Each number is 500 + 25 x the weight over its row's rms, rounded and kept within 0 to 999. Layers, rows and columns count from 0. Numbers have three digits each. The size before them is the row's rms in percent of the matrix's.

# layer 2 MLP up, 4096x512, rms 0.153, rows 1717-1788, columns 320-383
096:516504507506527467464472543532466492496478503518476490468498495509536529497474496526471489530514474483503523493523480535476480493486532479524509529510492487528466515491510507456461496532503497
106:511438511516484513509533524504475477500467521464478514499519525480469506500476459523458523523492517496542525479488482531494477550495511511455507492532483500499509464537492507468521519526465469
097:482495495464415506476536470493466503491490446508451489509537494516497491506525519499570504505513514551484499543537481510419500482489504468494532493503475528531519501543481484524499505453506492
091:479468504506476505495524428508479522510514505530520446496457528501532507526458459540513486507468483451445456506481513520498475505502489490510484492483473487471487505497514491505507479502466500
105:550531486499465488528502493496491488502504456473509488499520489483502490447518521498517456451485486461544550461518502514536521456478532468511463491525529488444521506514471550493513499508503498
097:468501496525501509494484473479488504489494505474532521472493533493507501531498514533478487505495459518558514473494428455488502479499495458501538508494544516491541528489477510476501490515526500
103:565515461515502483508509504526461466490511495494480496519489508530488498515469583535487528480506507483470462478488467499525483527543480474554470502495511475479469542461517509529483496513514461
093:485485487485495485494519506516513522462497523525530497454503485529485527471495534488532528495572520527517458446505500523476521452448455543489511495539518542485494529482477453476504503481454518
099:520539501493512512455527522508494547553548502473500501494511490489502480464514496516508521496474503519524509505528555463544531489487517451496476492496450469522523457475475463555494514500546484
097:547471497479506522458495498520477521510532505533472497468505530507526490525473481495509548521490520515528510504512502472498511529545452520517532510503549450504510512465506489455485533499486487
101:469534510508544493480542497498510491524496507501470480542498532505485510493499520478516481523531491481456500484478465483530562537513459462509504489469498522511475482533501489534501509495539557
101:488493505505503568508528486488511501496477507495529508488495453518507498527494518518503510492457487496533456478516462491530532520482452523499524495521495445538524515561487490481479475507519473
099:495477501500528552449477488541491505512460512483526497486511537530499529525471480515480518450482504512469504495497480540534510511504504515558502492560553507550519521502484485473494517478523515
098:511518472500538536490499495508518493545481496499468545485498505527490478491488510484486472514490482513458502542474508488533469523508494474518501455505478536497483484492512531477553463500533511
092:472550571499476507512463470512466469485484466495491508544520500505462496491538491478517530517499530500501534487492524506503500489488527493483564516491498521492511511505515536495474488495461497
107:483506513504493552489486534508513488492483506492505520463554500491523530486492525516469506500528512511505516490496485499508453478549552544501483509463524504530501483515497499488540527489495526
101:498522476541445510523522484472495459508486563507508496495472519490464512520481485485513500512470482518473517459520520457487489492490478505473516526515534532481510524514544498544483458551517486
099:522519488504452485520445457487505452512516524487519528542548516486487539481519460455477458458475488519475527494488521523480510528508497480470528525453468522505513474469483460512495492498554480
099:476489463488513516465526486507493450448502539544483504499452506460506502519479491497522490511468513521496468500476523505530502507537497485528511496481536516515490528501455454556520506507517482
099:512471491494530513530525512521503542551460454529542498534522513434537497547513508509499521522479538456467440460456500488508505482500497494492520514494501543501484559487523498531498448503450511
105:450556525468529483467494507463514532540471489491507502501520508487528527459460503509502489522481539516478510494510535527547526469473479480471492489472523507514473518461509435434467524518511519
098:503525504495483512462497526562475510501505536505547447539508460435491539473461505445533532500508503528463472513477510473513523505537475496518488503550516517535462512502467480517531500474472532
102:484465469533490527549508493504497508472459482487522513487513509497494483491558468485478465495500518493519494467513527500514459490497527544486489489504499444449520483470431572503511482478516485
098:486534525454513510505549508485512485507501493508493526529534500502460460494470476482531445489519550546492524510508484494531505514491479506524513490498525536513468489480491544526459483498494482
103:540521439488480538491482481499457497486524487468510525514492498475512480501452525445500489508525540565527459528519479473506471454509515487477475546545469507508528495422511528526516456493496465
093:529505534499525535503515488541511473520473508498490469541505462526517548515508528521452467511508543517533520495540489481533444474515507477506458491515489510548494522481485493509482490515520476
100:469518499490504545492527504508538522488480508468474496534506510497476499511511489510497498505520506526496519516495515532482511505511512547466490501508522463449531479489485536464513525481501465
099:498490545527471496486511479449512490511506473516517486517525521481505523516510462518520495522508457501457470503509495547521497493504475544494471505443516498505508468477504503507496484505478518
100:518489498506471502516514519479504525538468525509492510486525488467512535523540504479482495454490513489470480545522486520535516498495544483552484556511493482489513538504398506478469527509495467
100:524520517527497497512489481490537558459510527504483474496496468521541533465479482538467503463499485508471545518528486498485492472486485532524528496447520488486550527496479476480516530545510435
102:494518532510524457502471524498491462472565448533503496532534513545498518487503495500450511500529527528536520507509479505537500471551505487488515499529496505520499482506499520496488465511506510
100:504473514488466520509506483473541549482499466506496525506534481489486463481433505493480458490511521510515502483560518509494532518499473485489523459488524469493546515479491484515496505471468509
108:503491499555495510504493465517529506505504528484497452538530506436445473503488486496487468512491491504501490550517494522510522553446476455527506477540458491506516504502510477525495548497508497
102:522519510470504469515522543542508534504493493503494473461485489511504467491479524506482485505511505487556511517468511513489518475490509522513510516501539445506506502493510475496500511494551509
098:489466521527503482510494469491522508484493450447534506491458529504503523525511472445477532475539535484468500503523481516458550520472447520488488459525493457463497496545479507489508507490529501
100:507477500515504512509566529503476516453530527486537516537489485508485481471501510489470516495551547466491502531492492452461497516527526457492468492450504543485486480494530521486458526513488532
106:524524525531462498488486492527509475502489519503482473500466542491498511513462474483500450506520515509495484492455469483476450437495513511532476491463482487500509539511462518537483527498462453
095:469525560487536486456539486491574499525511527507522538537527506532503491493486497507506555487541504520527502472536491507509456519520516518467492536537516538483487460502455490502519500440506472
101:500499554553481501538483504517489469485467442500502521515474486518505485524474494507464479533495491497525500510504468548483512548517509465502534497505500463541477468499508461510497533472525500
096:500524526512459469493471480499521487508493506531509489469510527484484482485512493529508488456518493509496522516466542489491499493504520498499508487451442503539507520507483490497501509516515480
103:567516499509514511513503513516473537477525508509507518463487507499521515488509533487495482500479505536546491537453587473469493472503490507494496490474529454496541513500461527471517510466499501
100:461507506491494478513499490485491485540532478516498489489495540507489536470479481503502488504525506522521487448488476544494490499484485480489514509509487505493499501502505469496470499505507516
104:503471505489487516502488412456538482497487482451488504520521476547519500525552521477471514527516505480539543491527487524490487532551506473482514513508523505517503467471545497505459507510496524
099:490513499507529489466493481483503538540492488496497492491486499458537532502515508522487497503507478488506522519460470510490504499479506535538489515484453508513462464480508486460476454465530478
103:545499523505526493507490486536531477466510474533534478507452514485506481492487479542495510501481458483482503495482497493478500440522457520536502499506464460464504495473530503507498499496506490
103:519478529487503509516518482543515500515509519518510493465507476496491492512530475513480508447493500476510507523532440464515481544520519450469507513494496485480481516475504437523541507514547454
103:505480481493516468484497496492531515499486508425488529494522497510512500515537517547525526515510477482532513499469501499545500520458538503456520511516496495482503474463531481445521495473516535
100:514475526493532462456475529497497523502502481520548503509521499492470483475501461479517513510528466489517513493545528521490499506519481452497553496485485512538492487493531501434508504526528504
102:478525554455481511491499533500515490522527551525485532503487501508480498490537533511482532490521487455495489496511527503483513475484484493471501505545523469489514514526504494511490482524538463
096:526469473485505491513499527501472502487549447498501547528510472465484505480509506483494514451493484499504524529493475483524479460496498503485477525504471440511505509481519490520494507491494477
102:464475512505494509508491453498507491518511470483527500503530475529506526507497543547535504492530530516503474532511493526471511509484536480524514479501487528545448440442537474451493538525528490
099:502495532476485527498533470488491488454489476456499533476462517494533500537544504509490505489505525497530492505458485523483476476503538470506508505516486509513480490525516519511494454481503507
098:493524506583520505461478465448514497451490512511494494478494467521480514560527466531508523483463573499485496491490488452563513462533497524504522543505503475501503503496518509527489465463492554
101:485492483492488503458483522490539507487519484519524497529486512511523497463517493508506514506499490515522476505509493527485482510507556463470484524501520466448530475516516496504480499499524491
103:454499500522472516457506483470466512478523530488474467487492511507502479528471539533503553446470463507484483508483516487504477497556530514473473511509468464472510502475494499520491489502484524
098:490535511473518475521498501514485515504494496493499518541533491478514488542494497477476469488499502480525517510512506503474530518506463498563500492476526502483517522510478513485496496482510535
099:480513498499523483554496452536521535465497494501479555470539469512534507465530506480514488509485527494505527510477510530480544506462467485501536479491531509481485478509479535553518516498518523
090:466499482522536508469496512497501496507477460487486496521499468475489517484536550502535515535518555528481477504471505501546464473511528553516496471514481514523472517485483516519506488511512515
106:540501492504479520502516486488547496487533518526531474499512505521517479474472473501545539496469484521537504510455502494448475509531498568489455503478506465500560514523498517484542471495516502
095:476470489523551487470519484487506519519471516475505477477492467526491455455493499524452482530519510527489527486478490506514502529514518461510511485510547548517479502478510482504500512486548543
095:508480499521505484516537488518533501500502501534506454491537533529495505518464494491513467438512540517496506485497519487509457501513483481496509539525509532460497528489457511442530490501517456
104:540521502511480461533477514525556500510489530488502488506504581494531525513497507500466501479498495504483504503526505472491508514514506474543511494488481458491516523452481507465491477493501510
101:501470495518554538534505479522496518503469518498504522497509528492525512551491490465510507472512474498469486527481513507471500445526524485547507486502480494486521546518505511499516497505497496
102:549506543518536475512487487467502512521537514499555513496486511504492493525538513467502480508463462502479574515529521514476541528539508502482509459497529529459487495515501494537502551481478474
101:477520437525482444513458482539479493522499486536454506518519531503507475529516507480517517512500469547543529511509531465496527499464555513498498500491534483507468544486556514513502495521512484
102:531492529516488497506536498457498513499510504513489539511513475514544473509497483518509456515474496455549510514508527469507474513485459516527530506524463497485502540478499533537489461504466469
094:487525514521501519466518488473533480523489507520537528479526452477471488503504525458496489531482526490476466438497557505500502514504524485481510466510501487510500544528532552507472517487535457
096:525540440509504472502518516477500490492489485498449521489522527557505497497515505485455445482530492500485493542485496540530494506517480482494488478470496520524488508496489533510503516511474502
101:546483482526529552473492464526520485486503482512502507492502520498490559456495530500460484460511539500504509492526499499500518526510507521499522510476490483442440455524491486428509446523521475
102:489518525489476489571512476476507534518534477516497509494470539514480464472484495438519508535462505448490518495495584501454500512437499455520477532521523489483496484471521476483509519523442461
102:566497517491510523503505507538529514513499500465462538500555472516490499503439488536515491467489463492506506557510486522507489514529512455502505450513507518515481522519478516480542491500469521
101:533504536486499500533523465478511470527530471440517491490492556479488501489527496506523468514550496454512482520478531512537499466504502527480493487481497566516536465494469536530516448510505533
# layer 2 MLP down (transposed), 4096x512, rms 0.0505, rows 1717-1787, columns 320-383
097:462475473529508512493524522504481485538533502486531492511483485510517508532512496512468473503487524496527488509518511488485513469486508468528512517478534538547500497471523540511457505456523508
103:516488448513481501487516565509503484485450499459502521507488531495496482494468518497471504551492471508499509458501544512552547500536501530479454513494472484520568511494454487506465526503534530
098:492517524527525482487502483502545497498468529508514476437537480483489530483516507515474470500524510556454507513583517531471512492448481488463524514512519468503521486483489515477463483473496451
091:509531512486506452507475518478497529522506530444479505485548511485499475497503519492503464479491518502509496484519462484466499490477490496510496515522536490533545540492496489501475494513547478
102:480497540492476474534514471484483494479513541517494476562494498522524548483510487515545542483558523516503471484468471513509495512504460493489502525522492503503486478477507507490485520483513500
098:502459505516487464467411504533511491513454494543525503458463514495527520503504527511474496507471511529511449462497496510540541481476493501525529513469452488483488508468499499491465493548511514
102:530482482508508504520503549524515481488513526495480474542503511477486496502506482518481545525537515466558498464521516451551537488535528537482504518516535478509538498511488481478520543517501506
093:472543486527493488512539449499460458490526471499531458496519504498450482483503496488468512503489525426503494487456528500506492464469459477531488552460470503513523503504467559500509538482454496
101:485508469506486518512521505476505507472525448508530497532483529505521482531502549529482484525529512474505467483513510498471505493540479475446492481449474473524477498523461485495517479522507509
098:489497453535475455500508528484484492495495558486511479557513522497521502478464502534498492519504502485513510500475550480445486516485521486495525491470461513485513510557458503494532487487531522
101:523524520502494483534521524516491568472475525507465515514492575490495501490464472465507518456528502463496474501497504502482464535480490507502496461526510487518532475532507422535485471487520503
098:564490470489471542524495516494522524495541484503495462511476532465470483518470493508517465536525484537527476460525474538528512484554547542488529527508516490512539486512506499523496509477496534
101:511496553510476474486444485515485541492548525499493472522457509495547482520464470494459506495492491512487523500496495501498482497540496501507524483496506449497478493497508504495501495488450475
097:492514511499526526500521483487514521502500501483500518477484497528451473495508525542494488460477500480479529454451455459526513509481476492516483490510517517467459515515452514465550513487499506
097:439485525507536482527494507540496492491484499498521474520527523533520550468497460497506510475466491521482480514456515467505487522485468513505480503532520490473497523524486478514495475475513497
104:502503488475510503482495485507548482535477533511538436506529497500486466485499513499507497508497509507526560487499531502507486548484474529485490527538520556493498506478505501503501500505443481
100:548447494482540496501474504506470528529486480529524508495460549545473467497491496513528488509455513496499552466496435523475539518509456506532500495517522489501460492490496480499495493439519502
098:485508482472481489515501523496495480487496533517501500499513555512501477473513533502476467507492492491492466505513466480498495506531483479484500484511478508502466503488496528511482495509486507
099:479512453480544481497499513512452510465484518508490500471484519497502508437470502505467532506482513442508496482466491547522508508486485500511535492509515497466533533495487466483505473473546519
102:498513498448494483512525486514515483538473493497498478506492504515486483527485506500469573490530482519472500524525515487495499544520496510515497496481477480491508501456470522494519474488492483
104:507454496487519527467494517482522469503527495468474526527501470514483511512519494422533535481491485484509506543496559532497456454469506511507485496497525507493464512480505480489517511487484483
097:499482509495485503441513529533473563475506523454532544489497458509473512488514500479527445477485447502489519492491468483484532536443455520490479539487454462502524540461487520467476489469557560
101:500463525509467500527476478508523515482526512497520500467505501513509508486534521533489502481476455548513485516502496473573496496476495511519474503506518498500482515550472506510501499519512491
099:556495541447517490531489496502487473520499507519529456480522464486477505497483470496515486497522502416489515535501518487500498517519501495472522511473518474505491468505528504480492495495497503
101:486542476532496523503503509531514487481501490462506524510476487481525528465525460500472520510499537513511518512464455522489528501490469481476504491544511488499473513476496527493504505513487515
095:453529481506568473462532448475521494495482481511489507500529487458517459520496450507510492511481527487430494506535497451513522512494496498492487488495532466537499543462475499526466499485507489
100:520522504508489503477489535574511484473541482493519497532524530514469497462465505505445525492515528521481519485462492506468532448495508518481493507486520465445482532520484482491489513547499496
097:473494510541518518525467486436474533518522516519512485509511473544498494451507504529491468490512450505492467471484463478512473544486496543478551490519499504491548500481520509484520433502514521
101:520477493505525508499525497475510471459460508512495467563543522502490517490530529440500512507487466522507495512482518534495538515483482480501457511530484481509498528434519469479501488479471483
100:546493453490553529478502492459527500503513510494492481516510514502495461525495515473498510494494521460486497475490463479457473498510494533502545538516444484481470513500492464482518477533510460
101:489479561525501504485495529492471500506556540557515502502521532516504532468442539536473475492540516484499483482467539483531486494521509488504522491526481529527470511509531570511463493481491498
101:539536497518511538518496482462508506482530490508518524518463486508486490509496470487526488481527512499539493471510567531518504528498487455510525502480485563545470505488494505525544521530502462
106:454502528500529499496477473500502438517474499512490492492488514479498495484509495503470536528474530492461500519522535528507558479479457495500508482494453481514491459491528529466496527489481491
100:533551520478471496525505494481476534476487511492518522435516510481491503492464506468484513513494464532529436515525502526523499518495509474492486484487516530507520494539536526478496483507504503
103:496494492503490493504426492500481493524478530498536510483451523482516510494524457502516507497560543503474470513504464516508507511490476491480480476476443472512457509488488508472465488479506477
096:478462521498491531505505480514474523460512504555490536476519507493479498486513487529527500490522496459475440507496495481466514573529511502521487469497483493544472526506487477496509528539491506
102:515457500503506526521529460504518502523505521465495486479476517458507475517507489545498496491500490518497474515513479523483521494498476518520509515511517527525493524505541473537493513479515484
095:495489483492495474509454473479503464527517451487498528570478475472492497484535520502500473517510503493519468465495442494493490477486541487468514507491502470488485531472475534496486514466518458
102:488527503480523538555517490479509509508505531490505509524476510501514537532527499509490499506486480484509503540496520473490496498531502469513530518536510543504486524476476477528502554482515470
098:456506542483505469525540451513510538536495496522522489470484518438487467513494521504517488486446537519486508506493508503523531514484487448488498550491530528518589503509524515501500541517489470
105:496524470479509512480466478514541495461508515468445535461477493473486513529519489486494495516523517527524527503514511518494515487506472528490520469531527494517532459505484510553532496504533496
100:531491541516491488514526536514494479484446497523550490499493482518468486496481471494466481466467483518480504485498481532489482516509518460477503446504528506456532492517510505501552498481522503
103:496495530522491537521504535515514503504516526529473518534497506494473458503520515482527522498512521480480469499477512521485455482495535517507560480485518529549500493578515493493500507547469535
099:495526510509489533471438539488503486529465517505496478486507459492501537492489460482494523520575483453526518528478474520527512487499504474515501498492511519522539455518471484500519492487528510
103:485532526488459572507510528511506533461488550516483496535507487516502454496482484530522499496491469550515513464518494500483505439515495540488499457506490503534485495531477500532460484450485462
103:538534532501464545515519521495514465514497484545494515422532482487498494498510488489511499487508467476459478485510494477470485508509545511494477470554512471488511531468534468479520487495537471
107:468471495503496521507490541542470480497448500521511506549484519506460501523505492520489485518511518493531478493526475445524548552516504525510492450517515523473491489467472463463510519488495445
097:479520492513516491499516518502492497512488539559479464474469469464546506494499502522525504499479485504499493481513521478478520479518522512534518505502558448453529458514461525469529488550508532
103:495476541517481506483513505543510490510515515500509482468492527529522497460504483470497481487542517466471523475534495495503501530498462537520527462469483522466517564492528494498539486443525491
098:506445487512455505499516486512507546535481466501502560464492507502503546507492521467465527493468505503516543532514508485502469485447506490501505509537466476545536493483505458539444506501501515
101:516471468553526447489494521464460495517530526489510499451487473479512491525476493507492533469534497468477487494467478539478523500492518539444537536509471476516491533475532474475529490548447482
102:505486511490501520502563527495505488462469508499493476480522518500507507496489517461500536491483512536513495512469480503480544481489513444504519467479499505473541496480515503527498494463439459
099:447504484526520490493488532548452495528543506516508459519481503490501526500496473515488510485531524505444545495481513554487514474530475493497475505503496511446504482462513479489456494520498473
102:513530522493525534511463481469488519515522485499486495533516516494513484539488490479448502538526482504488517508496480457514509509555471484486497483520492479519478501493466486498534464483485534
101:504505508478437511512510524498520514508493477509485452485540469530491493504520484496519490526536545485462497492519496497517486494532471480525527500535474480532521496517517558502517522538491510
096:521458522499536494466511477499534542525476498527505507525534461517472511485518515493453519475482481475523491501513491491531502516526440496522512470484546483466467510480518520493520503508458494
102:520496522479555521508431520481509484493500463478515499523491510483517505454514489522491477509494486501452536516512512472550497449517506501528531511548504485500472477518514507494528484504508509
098:460525501488482510504499464476479498463475484521507498501494496504468459482538523502528476500511545465524508535504517504493474505482512510467451479466493519501448513485538480485476459491476493
103:445491511484498511522465453451458492502506469566544463505501532540506518455473511437531520512485472480531509507517441502490506536536503545446505485503543563448517492507490485447509532532499526
099:453515489473464500544501524487526496516500499491505517474460485522524490518518473496522523523500464502495521484458522487498478522501513478528496494540512558476518507494426540553528495508459534
096:486560463538487478512503496478533559506520494506519510497478496540459513499517512469521513514509460520457444493471464490547494503501514494515498495485453454465521461520496538504520530546483444
104:511533458528548473486508506493500545490513520484530478484531506513510473482480504494543507536487521535524528483517511499491496493479487501509474498489453473530507520498517512490480492439510538
100:469473500525530492478506519531473504462540527522537517476489510548508500486530554483484500469478492482498504500490528552473498495497508536474480508452491488486502462531516566516529470501500465
100:482450486523475500483516496495504457482472523540445501451518516511552501543476518532517517507490518490484513519503502472500527536509467543479487526508480480500491494525523511473448485493515511
100:476507468487505492499509437492510512494532455550463495497529514475492522520486528485464516519494494519535522541542487478521491481508525484502513525467487488523491451511482491525461433486502502
101:482532507490495504505505525513509470492464488482489542489484505522455491495520514508523461493521524497514467503479488493475522530525549506513481462506500537477488508516517462459434477474497476
095:470500503454502517471490466503496490501477510512514523480484513479482531518495512532486470499519446507546523511424509498477548474500491508520532479500504506494562513474518471464481474444496509
097:460471510487503505579505546505496488512502459544530503538462513478534475527506505468457448562491509485498539492503523518518517547528481547489490556462550549499520475464489531526491476494494527
095:490478475553498488502500507526500465503525471534520492510466500524518469489511519506491492480481498445502483528491502511564519470511506521498488503573508433500465496510535459481440524513485519
103:465491487535480490509467466512510493543478534523556500511504531493450437504487484499512465548491496467461500520491490497465528512473482515483502514523462481494522549466520496529521497510489505
099:477480494486520507495515503474499502474473463516487528505493528533513529528519492500463482542495491532531473556433477490489517505515489534512501496473542477517553470448503486509497512522495496
# layer 2 MLP gate, 4096x512, rms 0.154, rows 1718-1788, columns 320-383
104:515529527522552545533467521509474519523488520503490469519504555510515492505560491486528509429496482480531486479486517487514497480460520527495512524473504517441437475514479516536495487517471479
097:532464522480557462514559486495493464539525488475516504513458464517484536525452505472492484493495469517510547468492547469466487510495465460581472505486481494521515528495506498474500472509478520
090:525462519476486518522491489503484509506535521554465495506474522481502510522463477555508473515441495472447469461477504497496525477507500502503478478473534484463502514457482536500492471503470475
099:548473486475462501483488479479531504525506474534462466516488507503490506477521481516526466544489517506480508492510479486467538520505486512503481474537455493517539518533515501482460528562529477
101:520548478510538481484532456469493524521545453516428545500506496492497462495488529492497540470496532516513481495492547458477521508518521490489491495541502462472450493509483516524490509550523472
099:472527525511494510520547494524489494475470459485513469472507485500523494508512478469478503507508462490511452491508530511546508475458498497509506496479525471498488509506494457506536523503458518
096:505470452512523497529517485538502533476509496521520485539515523548475516512493524517517498464523456507511460494484475497511516497512527462533536477514467515479478535505470487484490521536538519
100:496453458542509489514492492513528519494469450506527487522543541515520513473490476501469567504507487487501488511523486492478522497483471516525497521529486533554520518481524497488508482479492553
100:536534517522472456453474520507540476489539498493521520508510488467492540493510475538516556524506488560495462484473550447466491494495518548510462497498527537535497469510515505477522522509443488
100:507458523491533475520486520492528520548518536490497504566511528519527502529496530492456513530477493535529515485485437491529496481548527495514471454505561459509498505497520522515524479505515496
103:488451510486517520530519532488517486478495528477482490494499480528463517459501495545522480504490504527498512495471479459495493522505530548478518451529545461513505498516534496499495480476504521
099:449458490481502483519526521459506486540455489478518502515518449462499539491500505534507490519568510491511500508506515469498456482493514460508538535493493480469534516521511492490505510562504488
093:489476481516506500524445533520470503481491504503521527513502501494487521478525510476494517436496495568525528477507495508503490503517498495475523463523535495454533579545480473502503459507507497
100:486516516495491539478521523466514545476491488519490469500499531484517474484479502507505475494518481522475513492487471502510483498485502481492474491555497521502527502499490501450485491536506516
104:483510478485503484520473527491526510523531466504446492452502469426488503464512526525515499470499509511466482480449514508470503526500511501467492481433507505473472490504486493483527523480486487
099:514466476486482500431501474514490517539505442464462492478501449507522490514510465496466482470509536523501473499514526534506458517491467516538526490548488514487496538488517497498496483466487537
094:492523494477505478447483497507443476490456477509478446518509488510511510471498517517501459445508483476493540505499519522474501521485503482519475463509485480460436474453491526511480478490467501
103:495504528488506556488495504483516506537471484488512511507541502504527505502507485474504496472518523499494471535503516541533532503534494495507516464503485505494530498448509510519440495504501513
100:493456451501502539460519504517484513512536500526526476519476507438521482477500505470474565461502513545464421480495514483492551521487458522471475496488458493474518523501497513549501503478486502
104:529502518510494522503463510491465472490471555501488500479502517516530528495517517459484563488530553508478505536484484547514507543526493478513470477510478543514465475471516503541489473472542485
098:480456491494485468463506505433508502507499430540524554517453496546490487493496493552484471507495525476539489502496514485532520502526514495494515471489500474461493465536525508458499498503501443
099:500508509463486501504480494503444543512496458503482487527493501506509513497543585496525504530515503528502488495453531460505465489491496504523561503440494486515494485485496511533509466520486485
095:513485465518486523507533516477472510530505473493520519503541472531509480483499449489499535502575486504515493511493509526499486508466521497492466499536498461492509501490475496504500477533535493
102:517465484515489480535524462513498535485514488482511462484468480488465516525493496505516504531484507515501471518503495543491488474540452522560525488507498535499482515536510515520505450492495553
098:509478504488523496519504516543494487512514511495532466496468507443520499441519534498465533504489476490466476485502527465510469495517526497498508518542465485479522522475493498506497501551473506
095:496504515463511550459525514529529499495508468448467490490478514491483466458441522548450511521497490528485470463475490491495552520484540521443495481501501459474458498502474444485506490486504504
097:513498502491481495514475504501492492473491495508519497501502480454484505440532489478472540542490514472533488502508463496521516501482498502509510481535459492504474513504487510493520497516498495
103:491503545481469482499471483491490526524508475487493445455449510490516491468481496486476507517517501472513512448517509479493468490510551523484524480466487472464503471529480502529469496495507489
099:429512464519510467480456508507496486516474497469510440478504469505469516475501505526533507531542507510477521514501481496511498485508502500507507526489511486521473483488500474490515514505512520
102:479526542507474460491512466498476506467527478490556527527499505531544475513501510482486526501525512489511497543478491519543467466527495500557487467494507499516481527523511556470470476504467485
103:488484531553458499494532486483471510540489526473508495485530585540481517488497499483489448487476513549538506509497514520480524526477489520535477541540513493539503507520507474505478470469517537
103:490536507463496521520510515518450507491505528495515499488518503533525468528499515509493485448532511506491489499460537496509518528472438509493481526530494483514502493503496485559444497530496477
099:509523497521511503468476496507526508530534482462525484519549463487504464545458486486527518498497533490525503536544508481534505520464499517501508524479447545471457539505538506472500514493479487
103:524499505551471482472504508425476485468473490509539470523487522486461496459562503438469498475498499511532504541513519531469532509506503540509480439476462499552553524460484487505515487542516498
097:510503546495503552488545513520506549427564510495500466523494487480536487524469522510454541484519488470540499508503486471487480543516517486498462492526496498441467486521500522506466494527481485
101:490533477510496469486477517510481474491491474513465496489474485479513463468451518463484498530495512468506474516508561493497506461515517482502448480497516452460472483507512503490509480533546483
097:491447475473474505526534491495473505493493460461494474485477521446484517508516504540542505553481480477471485518476500458522500514467469505516478510532499528540491459485464475490509482515481481
103:494509528454508508502480494508491493545513528529502494496495518476494529477479511511497527521507509498510472519515509499479485470464525541507532528503530467503504468482518499491470508502511522
101:465516504500500526522497530495520537547507478495549505523510509525446508478507498487506498545473538486543503523493525503491533500497526489509491477502499480511542489482534519477463450476509449
105:484528529516450500531516504497496565490529554455474493498489488523510441509489511531500452502522482520485525513533516497492512512515520497474496494446491524484542551509458477444503490503513516
097:485544512514510505458468522526473535507463510495490476477544510496513529497498515468528470478498522482497503506497528462516498512527486498510499556506522497538502516515476486510534476479451526
104:488496515473476467489506499484532504532526524548486477541521498482477485503460477530507501506487508510536537491497545466501482533515488508516502526452516481510536477492507517469508500548517524
095:500510536503476482493510527546519499518530512489485504508523522492526505512538487503498492510451494491548493514476522494460517489490497486514528498529495524525477541469493497501485543495515461
100:503497493450513512534483516520545456514468465507540492477523482482509474478523513476499509500491454460487491513464475515467492445493489511498499501503457492516497528512532504509492532498491496
103:524508517513479532482495461486493503539540522488476480518479468502482480471529514466474504494481473479554474517495493488533466499527535528481466506516486483511480482527538529478536484512551480
103:503464509493512515484498480504488511522514484501486523519476538502565501527529542518529490512488530508488524505494440523502479477510525478478528492468504467467482519474468479481500491485523527
095:541481473467488511483499480499492559479528479482500481473541491499505503497471467505443492526485514487505527498502479539461490490524504487509512482553505550514488507497494480516493478457508515
103:479550541495540495507471464470513525446495517509521527524476475461505504501488518529513503511474482526531493512482508491472564503456505498467510485526521484497533490504507475527480515539513514
099:468475485512522497484530474519468441506479528479526505460489487501502528501540467491488495483487522467534470479515505475493508488496536487521514526501489513466518487523536509501476514509497526
102:490483491536482507547489517496496472512511527500490507517515485514494506458571526547515444521518503497497497514439509543541478484483503488514490481481503508532472498547463462477511535492483502
104:528494509457472502500456510528495539525532522474504495492508515514493534502528528450481533512480478513481515520481484506463516488521519499530533439494479495495519496494513500484472515528482532
103:541497490473481481542515468500492496501467481467520508499499564467508532516491502528483543501518449518516489541493519539477510511535512484456528521538497516557476494489477513510510489511548524
105:465530535504491486507484458512484495505454452492479484526534511499478532522512442488507550496514519465543510481476503526495485482524498501497489478490524560468461488495533468477491522512478517
104:515489530526518515489516534488525544524523494462498520513515512494512491504481481485483499483507486457501519568449494434458483520490526511509533469478488456449468484523453490508516550529556508
094:471501513524483501492486480535491464502518483468443477504470506530506484497518478530484494524462451494452483488499532467482531523506514492538500474456519522513542510502504570522493495510481530
098:518520484460503480459509530508489536491496472456468509514557484469477509467492483494499487483544544521501468495502514490528486453487488535511522440546508504530511490497545507513522472529540438
096:486480486520477490525537468498490504460563494519489520537492506523524512487483475507525485460492471502514492484472548486467510519457505510535492517498496488448535471482541489437499497502476461
104:483497569482519480529538482491516531495488539537506475517503511423513483521465498493517528542524530500503477525500513500493502492506506526536491541486527516492484463478549477455474453499506492
102:479477500518529438495513501535476509534516523508460504470464477472508508505516480524514522543516501549515487490473456525499539507520493476497521477501531506517510472457493444516489476527492482
097:509539495462460532466520536453485498457493496483516515500523550483473506525518519526518528508511487522497485525518511522442491528522491532513511552506507480513471530535517438529533519470508518
104:490484506538505500545523499487514529510478504455519523496545509456519521531519518480468509487483497460473496503535523489519495465478497489494461489440466462500505501491527472514502517483471551
097:538539500486492534520496519535493503457491470503474477476504509500480554522510502480448497495516497547529502518486533514553476496493485534495495520481471499493570501500495519513517496471517458
099:478498515504485481529543477504484485511501503519458459528558497501481484495480484505515492462490470477527463457487518497435524527494493526490525501475518462505515533495476505466502546509523466
100:506509515513505476485505499501493505500461535508523494508500471473478437511512527484545545493508493504511499536482506534505505489500410486455525496482481504501502464501477471514455471517533520
099:464505479518508542525505503482497470525493510485531475467502509488484500457503462503469513534506524530521460506533471496519494472520527464484506511509507495517514506546513462427513482495519500
092:438508525534500492497486442481473514468484502493526515516500547476503512506486490476494475521516508532497472512505489458512553561497487499478498480507496521506517480510468528499508514494514482
100:499527511499521463481472487486462495504492518493497510522535476523493507514489457517458460497538514521515496493511499496471456492493511488485504541521504483514489468496456478518481551529517446
098:549436525509505525525501515526495468489508494512534499476491490485471516501508533520472485492513499501480510503526532506527540526537517482532486471495497486455476479525537447496517489525476513
104:513483497481505481482527493501463498504471459480510511482500540509516524478489527511494520474488492491515481509495477457529499491492480535490496487509538472510448510504510468454459483425468478
102:461519466480538505516504514439526461520525494513504490459509532493462449513515496536485492546491482494481523536494464484481495504492505490511466522497507482470508506489461468465492485479464532
105:473550509490463489482520507448538478493502494493485470469475509467499526504502497504499499474476473507510464504485499420493518492516538466505501495542534500534472481458527512462482523436488489